Weights of a small transformer language model.
Architecture: RMSNorm before each block, rotary positions, biases on query, key and value, untied embeddings, normalized queries and keys.
Training: a variant of SOAP for these matrices, 2796 steps.
Each number is 128 + 24 x the weight over its row's rms, rounded and kept within 0 to 255. Layers, rows and columns count from 0. The size above them is the row's rms in percent of the matrix's.

# layer 7 MLP up, 576x192, rms 0.237, rows 259-327, columns 48-95
size [102 100  96  99 102 101 114  93  96  91 105 110 110 105 109  91 102 109 101  97 102  96 104 109  99 110 107 106 105  97 101 100 100  79  86 107 105 103  96 111 100 130  94 106  95 101 100 103  97  97  91  99  97 102 103  99 104  89  94 104  98 103  93 101 107  98 104  99  96]
[[143 127 114 131 128 105 132 148 174 140 108 117 132 132 181 148  87 118  86 159 131 158 101 134 155 120 114  93 138 119 131 116 123 128 109 118 126 134 156 134 132 121 157 129 110 104  81 180]
 [115 114 159 150 153  94 117 139 208 123 147 126 137 152 115 167 136 130 101 141 106 105 148  79  93 107 123 168 110 112 130 153 114  85 128 143 153 167  93 131 104 150 131  97 142 112 110 129]
 [207 114 129 144 143 152 140 161 135 136 130 117 136 188  90 139  84 174  93 105  90  57 100 121 130 113 155 113 123 114 100 130  97 126 132 151 157 154 108 129 124 145 120 140 145 132 125 112]
 [145 132  82 133 162 125 102 116 116 148 121 183 104 129  95 134 105 129  70 165 152 121 133 160 114  92 126 127 155 134 164  99 103 128 139 155 119 110 139 140 162 115 125 140 126 144 133 136]
 [150  96 138 131 168 151 113  96 117 163  73 130 100 110 163 151 102 153 130 117 109  93 135 161 119 128 124 166 103 128 119 130 138  91 143 109 124 134 144  90 115 137 131 111  98 111 128 103]
 [150 125 186 100 129 149 104 153 117 124 155 125 135 120  99  88 121 175 145 125 158 147 143 162 167  99 149 162 118 150 131 151 149 145  80 138 121 145 140  72 111 117 160 152 145 118 137 115]
 [120 153 100 119 139  95 125 109 167 106 133 106 166 139 168 142  97 147 148 136 138 113 142 140 118 160 103 123 103 120 142 159 118 147 132 106 138 144 127 151 107 125 129 142 122 107 113  92]
 [129 132 157 165  48 120 122 140 138 123 149 135 110 155 132 128 141 122 123  88 160 164 115 118 121  84 131 155 161 102 120 106 101 160 117 144 132 140  88 143 106  89  79 137 152 149 152 157]
 [144 127 124 121 148 120 150 123 156 142 171 142 102 131 172 148 118 120 111 131 106 108 128 121 100 129  85 158 115 118 115 132 129 125 140 150 150 128 104 122 123 116 134 110 111 107  86 161]
 [112 120 151 176 150 135 140 169 160 112 131  97 144  87  88 125 143 103 140 129  97 133 124 143 144 104 171 154 107 111  99 124 163 112 134 118 101 115  86 100 135 100 120 160 137 115 105 129]
 [138  99 145 104  76 134 111 104 125 123 135  65 124 115 128 120 101 156  65  91  94 141 144 131 120 143 159 121  94 145 154 117  91 121 132 177 162 117  79 174 139  80 125 164 146 166 158 102]
 [133  98  95 120 129 150 142 170 130 114  92 164 133 155 106 113 116 143 140  85 174 113 119 169 113 137  94 118 104 127 104 132 138 155  86 108 107 112  81 126 139 142 116 149 124 147 105 137]
 [151 105 103 100 103 131  84 143 121 178 121 130 120 138  73  87 122 166 124 156  93 146 108 128 125 143 149 131 175 163 118 108 103 118  91 134 146 150 139 155 152 133 140 159 121 159 108 158]
 [123  93 123 103  93 119 153  93 105 156 142 127 148 139  91 155 137 126 127 137 125 143 120 176 122 121 124 127 123 140 146  88  93 127 140 164 123 148  88 139  85 167 126 135 155 185 108 131]
 [135 163 128 167 149 116 141 124 140 128 128 118 139  74 122 117 136 108  81 139 143 125 144  83  97 102 113 136 102 173 121 141 154 133 119 113 143 113 123 123 165 108 149 118 142  49 146 116]
 [121 118 144 115 129 117 124 166  82 152 141 133 156 141  87 148 168 120  84 128 132  62 122  97 141 129 113 125 149 119 122 171 109 146  73 196 137 151 161 102 101  69 125  96 127 142 123 120]
 [144 124 100 125 138 112 143 158 137 121 116 140  93 120 131 120 111 108 122  98 135 123 113 111 136 123 136  79 101 102 154 105 165  69 141 142  94 109 133 192 157 154 128 101 108  93 158 117]
 [115 160 126  86 132 167 141 166 110 208 142 142 123 129 172 112 151 142  93  95 166 126 124 148 110 124 128 128 111 127 123 152  97 146 124 112 109 160 127 134  82 135  88 112 178 153 121 117]
 [148 126 109 148 101 114 125 144 139 145 166 140 162 119 148 108 152 150 119 151 152 137 145 103 152 102 136  91 141 139 133 128 170  96  91 106 121 142 112 102 141 131 109 136 140 105 145 163]
 [134 125 132 139  96 139 129 146 138  95 147 126 138 109 132 173  86 174  94 144  96 136 118  86 157  88 112 147 127 168 110 147  96 133  96 142 103 144  92 140 138  99  81 152  94 117 108 132]
 [147 113 159 105 121 127 133 154 142 182 164 123 155  90 140 186 136 152 139 123 120 108  68 145 146 116 118 138 130 114  91 101  98 115 112 110  99 176 159  98 120 107 124 139 183 128 119 133]
 [127 169 111 131  87 127 143 155 123 104 116 129 125 123 159 165  66 117 152  84 158 134 110 137 108 101 119 152 146 127  81 134 116 128 119 121 132 152  71 167  88 115 131 133 139 123 151 126]
 [123  81 115 122 162 160 128 131 125 110 148 105  81 130 150 142 133 124 160 163 134 144 130 107 159 149 126 108 122 129  96 172 106  57 110 100 129 145 138 143 126 132  60 138 172 182 156 147]
 [107 122 104 138 120 192 167 157 132  96 151  66 164 130 162 116 105  92 143 128 110 149 161 140 106 141 134 122 162 107 127 134 120 113 142 138 131 151 150 137  86  93  78 141 104 132 141  93]
 [121 123 109 107  85 107 177 122 148 112 140 142 139  90  92 136 148 152 102  88 112  84 146 126 117 124 101 149  82 157 132 186 138 149 114 103 132  88 111 114 143 152 111 101 129 137 126 147]
 [183 121 141 119 106 123 135 149 109 125 135 142 125 127 123 173 147 115 129  98  97  52  96 158  85 134 136 161 143 105 153  84 156 135 147 160 118  99 144 156 160  90 128  62 124 136 158 161]
 [148 113 123 110 145 127 138 163  99 150 113  98 141  93 104  92 167 153 139 129  92 104 108 125 147 145  97 153 118 139 145 118 147 100 137 149 128  95 196 153 113 120 101 177 148 157 143 115]
 [114  87  94 135 142 137 145 143 189 150 143 153 132  98 139 146 108 107 127 122 118  80 119 121 125 134 121 159 131 145 156 146 148 107 124 124 131 149 194 149  82 119 117 158 150 134 148 145]
 [112 116 113 122 110 117 147 139 138 156 131 139 133 127  52 142 112 151 125  95 109 135 148  94 135 126 134 103 141 160 152 146 144 118 132 104 143  41 111 147 130 132 125 150 165 155 124 131]
 [122  76 116 112 134 133 141 165 147 174 101 102 106 130 142 102 107 134 102 145 150 164 163 115 121 103 156 125 123  92 113 146 121 124 124 124 166 146 126  80 129 133 110 143  99 115 153  73]
 [134 125 143 136 143 142 152 131 152 119 115 107 153 138  99 103 143 121  86 121 134 145 128 141  92 140 120 152 140 136 174 133 106 102 115 110 110 170 150 151 127 151 130 113 130 173 152  96]
 [106 126 132 132 133 112 153 113  89 129 162  97 155 144 145 122 145  93 111 102 156 133 183 100 161 156 118 162 118 135 133 119 126 121 116 118 134 129 151 131 111 136  56 114 133 145 122 118]
 [143 139 108 142 125 138 106 121 113 143 126 124  99 134 138 133  56  95 101 140  82 132  83 127 141 153 161 145 127 140 128 144 109 162 152  62 120  88 106 122 159 109 142 116  80 134 151 123]
 [127 156 153  90 101 170  99 153 112 147 112 153 108 107 112 139 129 101 137 131 113 119 123 115 131 130 131 119 139 130 127 129  52 147 124 119 134 139 141 116 136 127 114  74 119 145 137 133]
 [109 140 144 129  94 142  89 106 126 105 139  96 131 131 108 170 104 145  81 133 174 139 167 194 180 161 140  92 153 171 109 110  85 124 139  93 134 179 118 128 135 127 134 121 136 111 113 141]
 [ 95 127 134 148  92 113 132 135  88 103 103  95 107 100 131 127 130 141 120 123  78  76 123 119 117 147  97 125 144 127 126 103  84 153  85 129 131  79 102  56 140  97 144 145  98 147 117 111]
 [124 121 153 158 154 114 117 133 100 121 164 133 138 107 146 123 136  85 105 118 118 139  65 101 102 160 113 132 143 165 102 145 171 124 162 102 129 136 111 108 156 176 134 123  99 184 123 136]
 [140 145 152 108 126 153 149 157 125 110 115 136 128  95 103 102 131  74 104 107 143 147 117 156 116 126 130 153 141 105 144 129 105 123  79  98 134 132 119 118 139 133  74  85  81 145 146 153]
 [136 113 142 110 121 181 128 144 120 130 158 112 148 115 162 144 144 153 118 108 156 130  92  94 124 116 173 136 128 132 139 128 116 121 125 101 131 139 156 139 139  84 111 101 152 127  87 104]
 [174 102 131 149 116 150 133 125 137 172 115 150 135 173 110 116 141 123 121 103 143 161 127 137 160 110 166 143 103 130 133 100 180 107 122 103 119  87 122 110 155 126  85 127 129 159 125  98]
 [170 141  97 111 142 150 148 137 153  90 152 150 102  95 121 140 145 157  90 158 100  88 101 139 141 118 134 136 133 145  70 146 183 106 127 143 122  97 110  96 129 108 148  98 177  98 121 136]
 [154 118 121 142 121 159 171 114 110 124 104 117  70 145 109  88 109  80 110  97 113 127 119 131 153 121 126 140 104  87 161 119 136  84  94 133 159 147 125  88 153  96  93 123 137 137  98  75]
 [151 115 154 150  98 187 146 127 142 118 112 123 119 125 128 112 134 117 133  99 136 162  95 154  90 160 135 113  62 173 152 149 161 125 149 123 160 117  85  98 123 159 131 111  73 175 142 145]
 [ 97 174 109 100 156 142 119 169 151  96 170  92 133 138 153 107 107  97 144 139 139 110 126 159 122 104 175 126 135 157 140  84 141 127 128 119 169 121 111 116 159 129 109 129 105  79 132 131]
 [154 135 163 119 143 124 137  92 148 175 134 138 143 142 108 179 154  97  85 111 145 144 150  90 132 107 135 146 116 113 129 113 149 123 136 107 155  86 120 132 115 129 110 151 152 152 141 173]
 [138 144 105  73 136 118  91 127 136 134 111 169 143 142 144 118 102 152 154 139 140 103 123 134 106 157  75 146 143 144 123 133 106 120 102 106  85 152 133  94 145 101 141 124 128 131 116 181]
 [149  93 104 118  84 132 143 154 141 137 140 107 114 125 138  90 136 112 102 143 131 124 104 141 119 147 115 112 100 121 145 139 160 140 145 134 106 116  96 121 152 129 121  83 121 152 117 104]
 [112 128 139 156 148  85  95 157 167 104 155 151 135 120 100 153 112 122 152 155  71 139 127 116 128 125 117 113 130 167 129 121 129 127 154  65 125 106 162  96 170 158  99 102 118 112 130 140]
 [158  80 142 114 142 151 189 136 137 106 146 108 101 103 106 134 146 127 151 107 147 149 158 127 143  99 104 134 141 141 167  48 129 143 129 146 122 146  83 173 148 159 125 127 146 154 126  78]
 [133 134 126 144 154 118 165 154 141 101 147 160 111 141 157  81 130 110 114 153 147 107 120 127 124  85 121 140 137 135 154 143 127 146  77 138 149 156  87 121 115 137 135 127 130 109  99 146]
 [140 127 113  99 139 165  86 141 111 175 134 111 137  81 108 121 114 162 126 133 101 157  76 128 150 132 138 132 129 176 114 149 130 116 128 124 167 121  80 159 116  51 108 117 151 148 158 117]
 [138 127 135 120 160 104 129 117 146 140 141 128 117 102 151 164 123 101 133 107 105 138 110 131 122  53 140 153 115  81 114 101 171 110 116 121 137 122  96 157 134 114 126 109 119 141  33 145]
 [109 134 143 124  66  74 158 108 132 128 143 122 121 126 121 155 129 124 105 173 143  81 105 126 126 153 137 151 112 110 126 125 144 113 127 111 141 141 103 156 107 118 113 162  66 173 151 113]
 [139 154 104 134 146 193 158 148 126  91 141 129 111 121 137 124 116 111 118 162 145 134 141 165 107 161 136 128 128 129 121 115 141 125 175  91 169 128 144 138 107 110 132 167 128 149 130  97]
 [127 106 104 122 129 105 173 118 119 152 139 149 140 111 120 135 104 138 117  89 171 157 130 130  93 167  80 118 142 132 142  79 178 151 118 153 135  83 105 134 187 117 121 150  99 127 165 117]
 [ 97 171 135 108  74 129  81 131 112 101 156 119 142 173 122 147 128  59 104 105 108 132  96 109 140 122 189 125 163  80 137 160 113 109 125 145  88  90 143 118  68 131 138 102 135 144 130 122]
 [123 111 125 120 157  88 158 134  99 139 116 132 130 146 105 111 131 128 116 130 117  98 119 131 106 107 125 103 120 144  95  97 139 114 139 152  93 164 142 154 104 176  97  82  99 130 133 120]
 [131 121 132 144 138 116  81 118 102 108 149 174 165 104 120 135 172 184 122 110 112 131 120  98 175 179 144 113 128 140 117 161 125 103  91 117 105 132 142 112  85 126 114 100 166 114 115 101]
 [136 129 101 128 111 106 132 135 100 142 132 120 116 134 164 138  80 113 185 150 159 128 133 106 126 153 151 120 173 187 137 129 155 137 132 161  80  97 104 118 157 147 113 128 183 180 147 117]
 [147 104 163 122 138 146 105  95  99 145 115 142 154 134 135 136 116 115 115 146 136 147 129 112 103 132 121 109  75 109 132 130 122 133 146 102 134 117  79 135 129 124 139 132 125 134 121 100]
 [134 142 150 106 131 150 111 146 124 138 152 124  96 158 151  83 142 142 139 172  60 128 145 133 146  93  92 138 165 113 119 136  81 121 150 107 136 109 126 169 154 157 141 125  98 119 120 106]
 [128 124 119  96 169 168 148 103 141 117 170 106 139 186 149 157 127 115 110  80 183 123 107 105 152 129 140 118 135 120 134 132 117 141 182 124 152 144 141 142 120 122 122 110 107 146  91 122]
 [ 93  84 135 124 109 175 132 178 137 150 152  97 111 111 145 142 124  98  94 158 143 125 162 115  88  92 128 116 150 118 124 105 159 121 135 108 112 108 189 123 136 113 136 135  89 109 184 127]
 [125 161 152 173 132 121 147 137 119 132 129 107 154  93 185 109  89 149  77 116 132  90  89 133 119 144  98 125 167 133 161 102 148 175  99 128 124  97 118 152 145 123 101 115 133 125  89 117]
 [ 95 152 116  91 140 137 146 164 123 135 145 139 150 131 157 127 100 124 114  99 124 158 120 120 111 128 107  64  83 148 156 157 115 133 134 146 116 102 159 143 139 139  84 126 129 103 131  84]
 [127 136 135 153 160 133 143 108 109 175 139 135 179  63  97 107 104 121 142 126 117 159 117 137 148 108 120 128  94  82 160 105 135  98 141  62 134 129 109 110 115 161 148 140 109 137 104 129]
 [152 118 102 140 134 125 124  68 173  79 131 105  98  92 192 108 126  94 122 168 111 133  92 103 114 128 166 125  97 152 155 137 153 135 149 139 154 107  98 138 112 133 134 183  99 130 119  92]
 [111 161  73  85 147 123 143 121  84 141 177 127 137 125 155  82 114 114  98 126 107 145 161 120 144 127 146 141 124 109 130 114 131 104  99 147 153 174 139 131 129 117 107 110 109 102 134 148]
 [144 133 110 140 104 124 108 135 109 165 141 118 177 117 141 139 133 151 113 154 133 105 144 167 146 100 126 145 116 107 107 126 150  89 136 132 147 153 151  72 121 101 120 126 143 149  98 119]]
# layer 7 MLP down (transposed), 576x192, rms 0.246, rows 259-327, columns 48-95
size [108  89  97 102  92  94 111  99 101  91 102 109 110 103 106  93  93 105  98  94 104  93  97 111 100 102 106 102 103  92 102 100  99  95  90 100  90 105  99  99  96 108  99 103 102 104  97  92 103  99  87  95  99  99  97  84 105  95  85  84  95 101 103  95 108 101 112 108 105]
[[150 140 132 120 169 126 116 153 118 155 131 178 145 155 117 156 118 129 131 118 142 102 123 152 165 122 151 202 103 156 128 138 125  94 136 103 108 111 116 130 102  77 135 129  93 193 118 152]
 [142  89 118 163  87 142 126 127 150  84 138 115 134 147 152 116 158 129 117 153 157 137 136 130 104 111 121 129 160 133 133 124  63 134 144 133 117 117 108 110 116 112 122  94 116 124 146 169]
 [132  98 144 163 112 133 166 164 128  85 129 148 134 103  85 155  86 140 126 124 122  90 149 122 113 136 176 183 116 136  91 161 120 169 157  91 152 121 141 125 141 115  69 120 146 122 126 145]
 [148 143  93 121  95 128 115 120 156 128  83 168  67 125 139 122 125 113 110 125 121  95 137 129 100 152 130 115 147 112 156 139  96 153  71 123 106 120 122 165 139 119 154 108  87 125 119 132]
 [124 152  82 120 148 148 103 155 108 133  99 151 149 117 143 137 132 105 121 117 131 142 133 105 153 125 151 127 123 125  95 143 131 115  90 117 163 176 121  50 131 186 129 106  90  91 109 157]
 [160 139 123  99  86 116 121 135 146 144 113 131 139 143 144 113 146 114 114 152 169 166 107  79  72 119 113  82 134 130 154 147 140 152 136 147 115 124 150 104 124 117 110 103 146 118 120 137]
 [116  83 128 137 162 150 135 116 138 151 150 107 118 102 116 146 111  98 161 137 147  99 145 148 124 120 110 104 106 131 185 106 106 149 120  85 122  95 141 145 139 125 150 129 108  90  89 133]
 [128 116 129 133 132 107 142  99 102  83 137 131 105  98 125 142 114 140 107 174  95  82 124 147 134 133 133 153 117 111 137  89 121 120 129 150 122 156 143 132 167 138  84 164 170  92 152  95]
 [145  89 118 148  46 148 133 135 172 111  97 133 142 104 108 142 106 149 129 127 135 106 126 167 130 177 121 115 131 127 104 119  99 129  95 112 136 166 165 138 128 151 115 181 103  89 139 120]
 [118 113 150  73  79  96 156  76 150 100  73 169 171 115 181 102  88 104 117 126 122 144 131 130 133 132 156  61 162 104 155 117 125 119 142 140 126 100 129  80  85 154 133  87 128 125 136 149]
 [139 132 150 163 133 136 125 157 127 149  92 114 151 136 114 133 162 161  89 112 149 130 152 124 139 113 153 129 141 152 131  97 151  80 106 143 155 129 154 150 155 150  97 131 106 172 128 134]
 [ 72 140  64 130  97 128 136  81 132 166 152 154 141 134 140 113 126 113 123  95 132 118 134 126 147 119 143 145 176  94  98 106 149 156  99 145 165 123 147 141 116  94  99 133  86 117 103  80]
 [139 180 109 157 110 159 160  91  99 140 153 151 105 124 109 133 116 141 176 177 116 121  92 125 159 135 148 156 148 122 152 117 125 129 108 124 103 138 163 154 137  93 110 133 145 129 160 139]
 [150 150  93 128  44  92 142 122 126 153 109  99 131 153 116 136 118 144 146 164 136 136 106 176 112  75 142 146 140 115 123 131 130 160 142 131 138 142 124 118 115 136 142 129 125 112 139 146]
 [ 89 133 118 109 164 145 120 149 153 150 130 123 111 106 142  94  97 153 148 157  96 115 119  83  98  96 111 159 105 131 142 121 111 111 108 121 134 128 122  61 151 154 118 165  90 111 102 114]
 [149 179 154  87  90 171 157  76  80  98 127 162 125 130 151 131 126 136 117 149  95 177 141 106 181 125 150 165 115 136 135 101 117 157 125 145 118 104 126 128 111 117 148 140 125 107 115 130]
 [110 123  46 137 140 131 120 112 119 103  97  95 137 123 145 150  98 193 119 103 108 124 151 106 116 129 113 151 158 109 109  96 121 111 112 150 122 156 171 155 144 135 150 126 146 137 125 111]
 [117 115 117 117 114 107  97 112 123 175 114 116 145  83 119 118  91 147  89 104 140 102 117 139 139 120 123  98 137 177 104  82 123 115  82 133  78 116 128 148  94  60 124 124 163 152 119 138]
 [151 118 134 149  43  92 140 101 191 118 155 128 115 114 118 121 137 149 113 123 165 153 151 143 146 128 152 155 161 130  69 143 145  90  93 101  95 133 141 133 128 151 118 162 145 122 130 156]
 [109 148 182 117  90 142  92 121 128  92 139 165 133 159 109 135 108  60 127 127 109 132 110 125 156 115 105  96 131 146 153 126 122 118 158 100  96 166 134 150  97  73 125 111 143 154 102 132]
 [142 106 145 114 175 134 126  91 131 162 134 102 128 103 164 137 177  95 188 117  93 133 103 112 120 125 165 114 131 132 129 142 134 154  87 153 108 124  75 155 118 126 153 127 138 123 170 141]
 [149 110 155  98 134 121 115  98 144 117  61 125 148 157 113 117 105 164 138 142 122  95 159 133 112 119 116 121 114 162 103 140 156 123 141 108 126 113 175  71 110 107 120 120 114 117 140 130]
 [ 90 118 129 109  99 107 109 158 153 150 164 114 114 175 129 105 142 135 118 151 157  99  88 126 138 139 160 104 166 117 128 120  93 146 166 130 163 122 160 117 104 105 139 113  95 122  92 101]
 [127 139 146 134 167 118  91 120 129 149 152 133 165 117 147  76 135 134 107 131 106 171 106 122 118 138 110 183  89 117 129 180 131 128 125 175 145 143 130 116 158 124  90 150 188 131 132 131]
 [103 115 141  96 167  81 162 167 107 122 147 148 143 137 114 163 148 108 136 129  74  66 110 148 141 119 114 117 125 134 118 140 128  97 137 108 138 115 119 149 136 130 158 132 126 120 133 152]
 [119  99 120 163 131 116 116  94 143 135 153 159 148 119 144 118 126 136 123 117 133 130 161 147 122 158 132 142 104  92 180 140 106 104 195 141 127 112 135 123 146  98 138 132  85 155 131 105]
 [177 103 117 116 183 137 138 105 101  83 147 153 120 151 125  97 135  82 102 166  70 109 151 106 120 124 145 126 129 140 107 129 135 150 137 115 148 128 140 142 133 147 125  66  94 119 165 119]
 [118 125 141 139 115 148 153 139 119 154 172 123 141 123  87 145  98 118 138 102 148 153 144 125 180 100 149 141 142 144 173 134 137 115 120  86 150  83 106 143 137 136 108 133 119 142 158 125]
 [ 91  79  96 100 113  71 137 113 126 101 106 118 128 111 154 108 142 149 130 127 128 110 141 100 129 153 150  75 150  98 171 111 139 105 133 157 109 108 113 102 138 128 141 190 135  88 135 160]
 [128 156 137 134  72 147 121 128 138 111 122 122  78 156 124 124 110  64 150 127 142 128 147  86 147 105  91 129 142 117 113 111 119 114 139 112  75 111 120 112 119 142 167 135 137 135 140 117]
 [104 154 103  86 141 122 129 133  92 137 140 117 137 113 117 128 149 167 124 121 101 133 145 108 107  98 154 140 144 146 142 167 147 106 145 171 118  93 124 126 125 157 119 122 141 125 151 166]
 [117 150 106  95 155 130 105 146  61 144 124 138 166 103  84 142 119 162 134 127 108 115 149 165 141 125 145 127 157 110 126 134 171 131 158 161 132 127 124 157 126 122 121  96 116  98 129  66]
 [133 135 102 157  91 104 119 186 111 192 135 145 155 119 112 147 124  96 140 140 133 180 138 154 132 134 114 110 128 152 118 144 150 145 150 108 137 123 125  97 174 150 137 105 166 146 118 158]
 [120 117 109 130 118 120 104  84 161 102 133  87 124 105 130 112 134  98  84 141 133 171 158 135 127 134 113 165  93 133 124 124 188 150 138 153  92 135 147 129 121 137 147 188 144  73 122 134]
 [134 117 150 129 129 103 123 105 125 110 172 144 133 150 117 153 160 121 145 143 101 126  94 128 103 152 138 132 105 117 123 170 179 161 130 164 132 121 132 111 147  99  97  75 152 146 110 124]
 [103 143 155 167   1 109 121 128 182 155 133 122  97 113 149 128 128 143 138 128 133 138 108  80 102 126 116 118 120 125  84 147 135 136 143 116 134 153 130 121 169 104 146 146 133  86 103 104]
 [117 135 113 142 136 131 150 144 123 164 108 104 135 121 129 112  85 137 105 130 141  99  60 100 129 132 128 176 165 160 152 103 139 170 119 133 171  95 104 113 136 162  90 110  86 114 134 128]
 [ 97 160 143 140 103  90 133 107 125 142 118  80 150 105 112 118 111  98 126 158 121 160 101  98 157 110 114  85 109 127 137 115 139 122 138 112 141 101 110  93  66 136 104 130 164 179 126 110]
 [ 97  92  98 167 111 157 128  82 107 153 114 126 145  97 160 139 109 128 117 135 105 183 134 114 103 155 109 158 131 119  94  83 129 158 115 103 155 162 164 142  98 119 124 158  88 136 161 151]
 [ 96 111 148 120 131 124 136 133 149 143 133 116 161 151 124 115 155 136 120 134 142  93 104 113 124 155  98  97  98 109 106 133 153 136 132 106 119 161 150 114 115 102 147 146 134 148 125 119]
 [101 144 150  77 106 146 119 112 142 130 177 109 140 148 132 131 172 129 153 103 127 147 128 105 117 129 184  83 148 164 153 152 101 100 131 158 132 155 121 124  99 103 143 133 179 137 130 142]
 [104 137 141 130 117 107 131 108 128 120 152 117 131 103 156 146 157 139 117 141 118 131 149 128 120 130 122  87 131 134  91 174 116 141 133 120 149 147 139 133 117 131 141 150 153 124 123 141]
 [146 163 152 132  98  86 143  62 158 131  98 153 122 111 164 107 142 150 179 134 119 140 152 137 144 137 145 102 102 132 128 141 131 105 113 156 146  98  98  98 140 135 122 128  74 121 110 150]
 [156 159  97 144  93 146 152  94 130  82  90  86 129 127 141 116 112 101 101  85 130  91 121 139 140 120 119 164 108 128 146 101 101  91 100  76 127 122 154 100 141 116 136 156 132 125 147 147]
 [116 167 113 115 134 138 130 135 121 105 154 127 114  97 101 115 100 141 165 167 102 120  96 136  95  95  89 107 138 200 131 135 142 118 106 123 113 107 104 136 123 116 155  99 134 134 112 104]
 [ 82 127 136 121 152 151 137 118  48 149 160 129 112 137 119 124 116 181 102 131 147 134 114 141 119 120 109 170 105 152 127 157 122 135  96 129 108 127 115 129 122 100  88 128 125 117 129 149]
 [146 134  70 100 107 110 124 152 102 127 140 130 120 115 141 101 151 124 151 104 125 110  77 122 129 170  95 108 134 112 163 123 115 101  77 116 135 159 184 141 122 135 127 130 165 139 125 157]
 [134 118 107 163 120 160 150 184 111 116  89 131 116 135 123  84 140 120 130 143 129 129 112 105  94 136 132 169 133 108 102 111 110 106  98  99 163 108 139  89 118 142 106 118 118 133 147 130]
 [156 143 113 117 113 106 114 162 150 150 119 139 123 166 101 121 144  84 133 126 103 138 112 157  95 120 149 101 113 112 117 104 131 138 112 136 128 170 124  99 146 185 115 110 124 133  94 141]
 [116 144 123 103 136 145 104  99 131 140 124 151 129 126 123 100 153  88  91 119 124  99 114 140 172  74 173 158 136 119 150 135 125 122  91 148 123 123  97 124 121 117 161 130 120 149 123 160]
 [139 122 154 121 122 143 128 166 149  97 133 100 161 156 127 127 138 107 134 116 126 122 122 116 163 167 142 101  87 151 124 141 129  93 152 114 147 171 198 121 139 153 139 123 163 155 145 146]
 [122  52 119 111 126 143 138 134 133 153 114 117 129 114 149 126 170 144 115  98 147 147 119 125 105 152 117 107 146  87  96 109 120 160 134  82 170 116 104 174  83 124 119 100 121 146 133  94]
 [136  90 129 120  89  55 116 162 144 111 123 131 115 124 148 143 153 148 154 150 134 135 135 122  96 152 120 122 116 165 148 106 139 137  91 129 179 121 150 123 117 109 145 132 129 141 145 135]
 [156 126 106 141 107 102 155 131 123 127  96 155 158 126 139 158 127 157 103  96 108 134 128 120 125 138 150 177 135 154 159 136 122 143 170 124 171 156 155 171 152 132  96 111 146 181 148 138]
 [153 150 163 147  70 126 137 116 131 132 129 146 135  98 103 128 140  99 110 144 125 120 130 126 141 144 105 122 139 163 152  99 161 140 170 167  93 142 158 119 139 116 122 128 126  70 133 152]
 [125 131 137 132   0 143 116 147 141 140 124 131 171 142 140 139 119 142 164 133 137 120 172 127 153 108 120 137 138 137 123 136 111 149 117 146 147 115  98  93 143 124  99 135 125 126 131 106]
 [ 91 135 107 129 131 126 111 115 119 154 126 160 144  98 166  95 129 102 153 121 134 158 173 108  79 124 145 131 171 158 143 140 135 145 138 173 100 138 129 108 101 103 118 158 174 141 107 120]
 [ 93 159 140 149 160 121 133 137 136 180 160 130 125 118 120 146 146 119 169 101 130 105 125 144 138 163 130 100 114  90 132 156 171 151 106 129 105 158 136 140 125 101 156 154  94 114 103 127]
 [151 134 136 118  97  55 159 116 147 150 137 168 144 156 124 104 142 103 146 117 112 123 131 105 111 149 162 139 169 129  96 124 121 127 133 101 120 160 123  95 142 107 123 145 125 148  97  94]
 [150 131 116 152 109  78  91 109 145 124 110 103 129 113 143 149 135  78 102 114  99 107 132 193 131 162 126 124 130 179 122 122 131 155 144 148 141 136 114 112 128 142 143  96 117 116 118 186]
 [138 156 107  80  47 133 183 130 144 122 134 125 102 139 148 105 177  74 157 137 117 117 117 115  93 109  99 107 109 149 111 200 143 155 119 116 130 115 101 123 125 116 141 113 124 150 157 147]
 [118 114 164 111 155 128 166 134 174 109 165 185 107 112 120  81 127 144 152 121 108 123 153  95 163 138 122 134  76 150 130  90 125 125 159 127 118 149 143 132 141 152 105 117 121 125 135 161]
 [165 124 124 133 141 128  80 119 139 124  91 144 143 117 151 123 137 121 107 133 130 167 106 107 123  96 185 117 128 125 104 122 135 116 119 105 142 125 126 158 112 141 114 190 150 133 115 160]
 [165 124 133 129  71 154 151 149 106  94 124 124 109 117  92 104 126  95 118 127 109  92 140 140 149 123 121 117 117 115 111 120  90 130 121 131 131 128 113 134 175 131 151 105 163 125 108 116]
 [182 106 123  84 119 150 114 100 134 143 172 146 111 146 125 131 130  78 105 146 153 136 189 140 153  94 102 111 158 138 155 156  98 133 125 114 126 169 113 122 141 159 132 151 136 151 107 130]
 [144 111 161 139 137  98 130 161 163 120 159 145 118 191 136 119  78 142 125 126 143 119 122 150 133 128  94 101 111 110  87 139 151 161 173 134 130 136 123 148 160 121 102 111 151 127 117  93]
 [132 124  77 128 152  99 165 111 177 103  99 120 109 191 116 106 135 113  90 119 141 112 133 133 133  78  98 139 140 143 126 147 153 129 107 108 119 133 127 152  97 136 117 159 125 125  73 115]
 [145 130 146 144 131 111 120 165 117 156 132 163 146 147 139 125 127 117  98 103 113 133 139 183 136 158 111 152 124 159  92 116 105 134 118  98 121  78 128 106 136  98  97  98 148 116 159 160]
 [106 109 108 136 168 140 125 130 128 162 172 147 163 130 130 119 110 104 130 117 117  80  99 125 171 127 129 155 124 104 122 133 124 114 166 161 117 129 139 142 143 177 189 127 115 141 148 137]]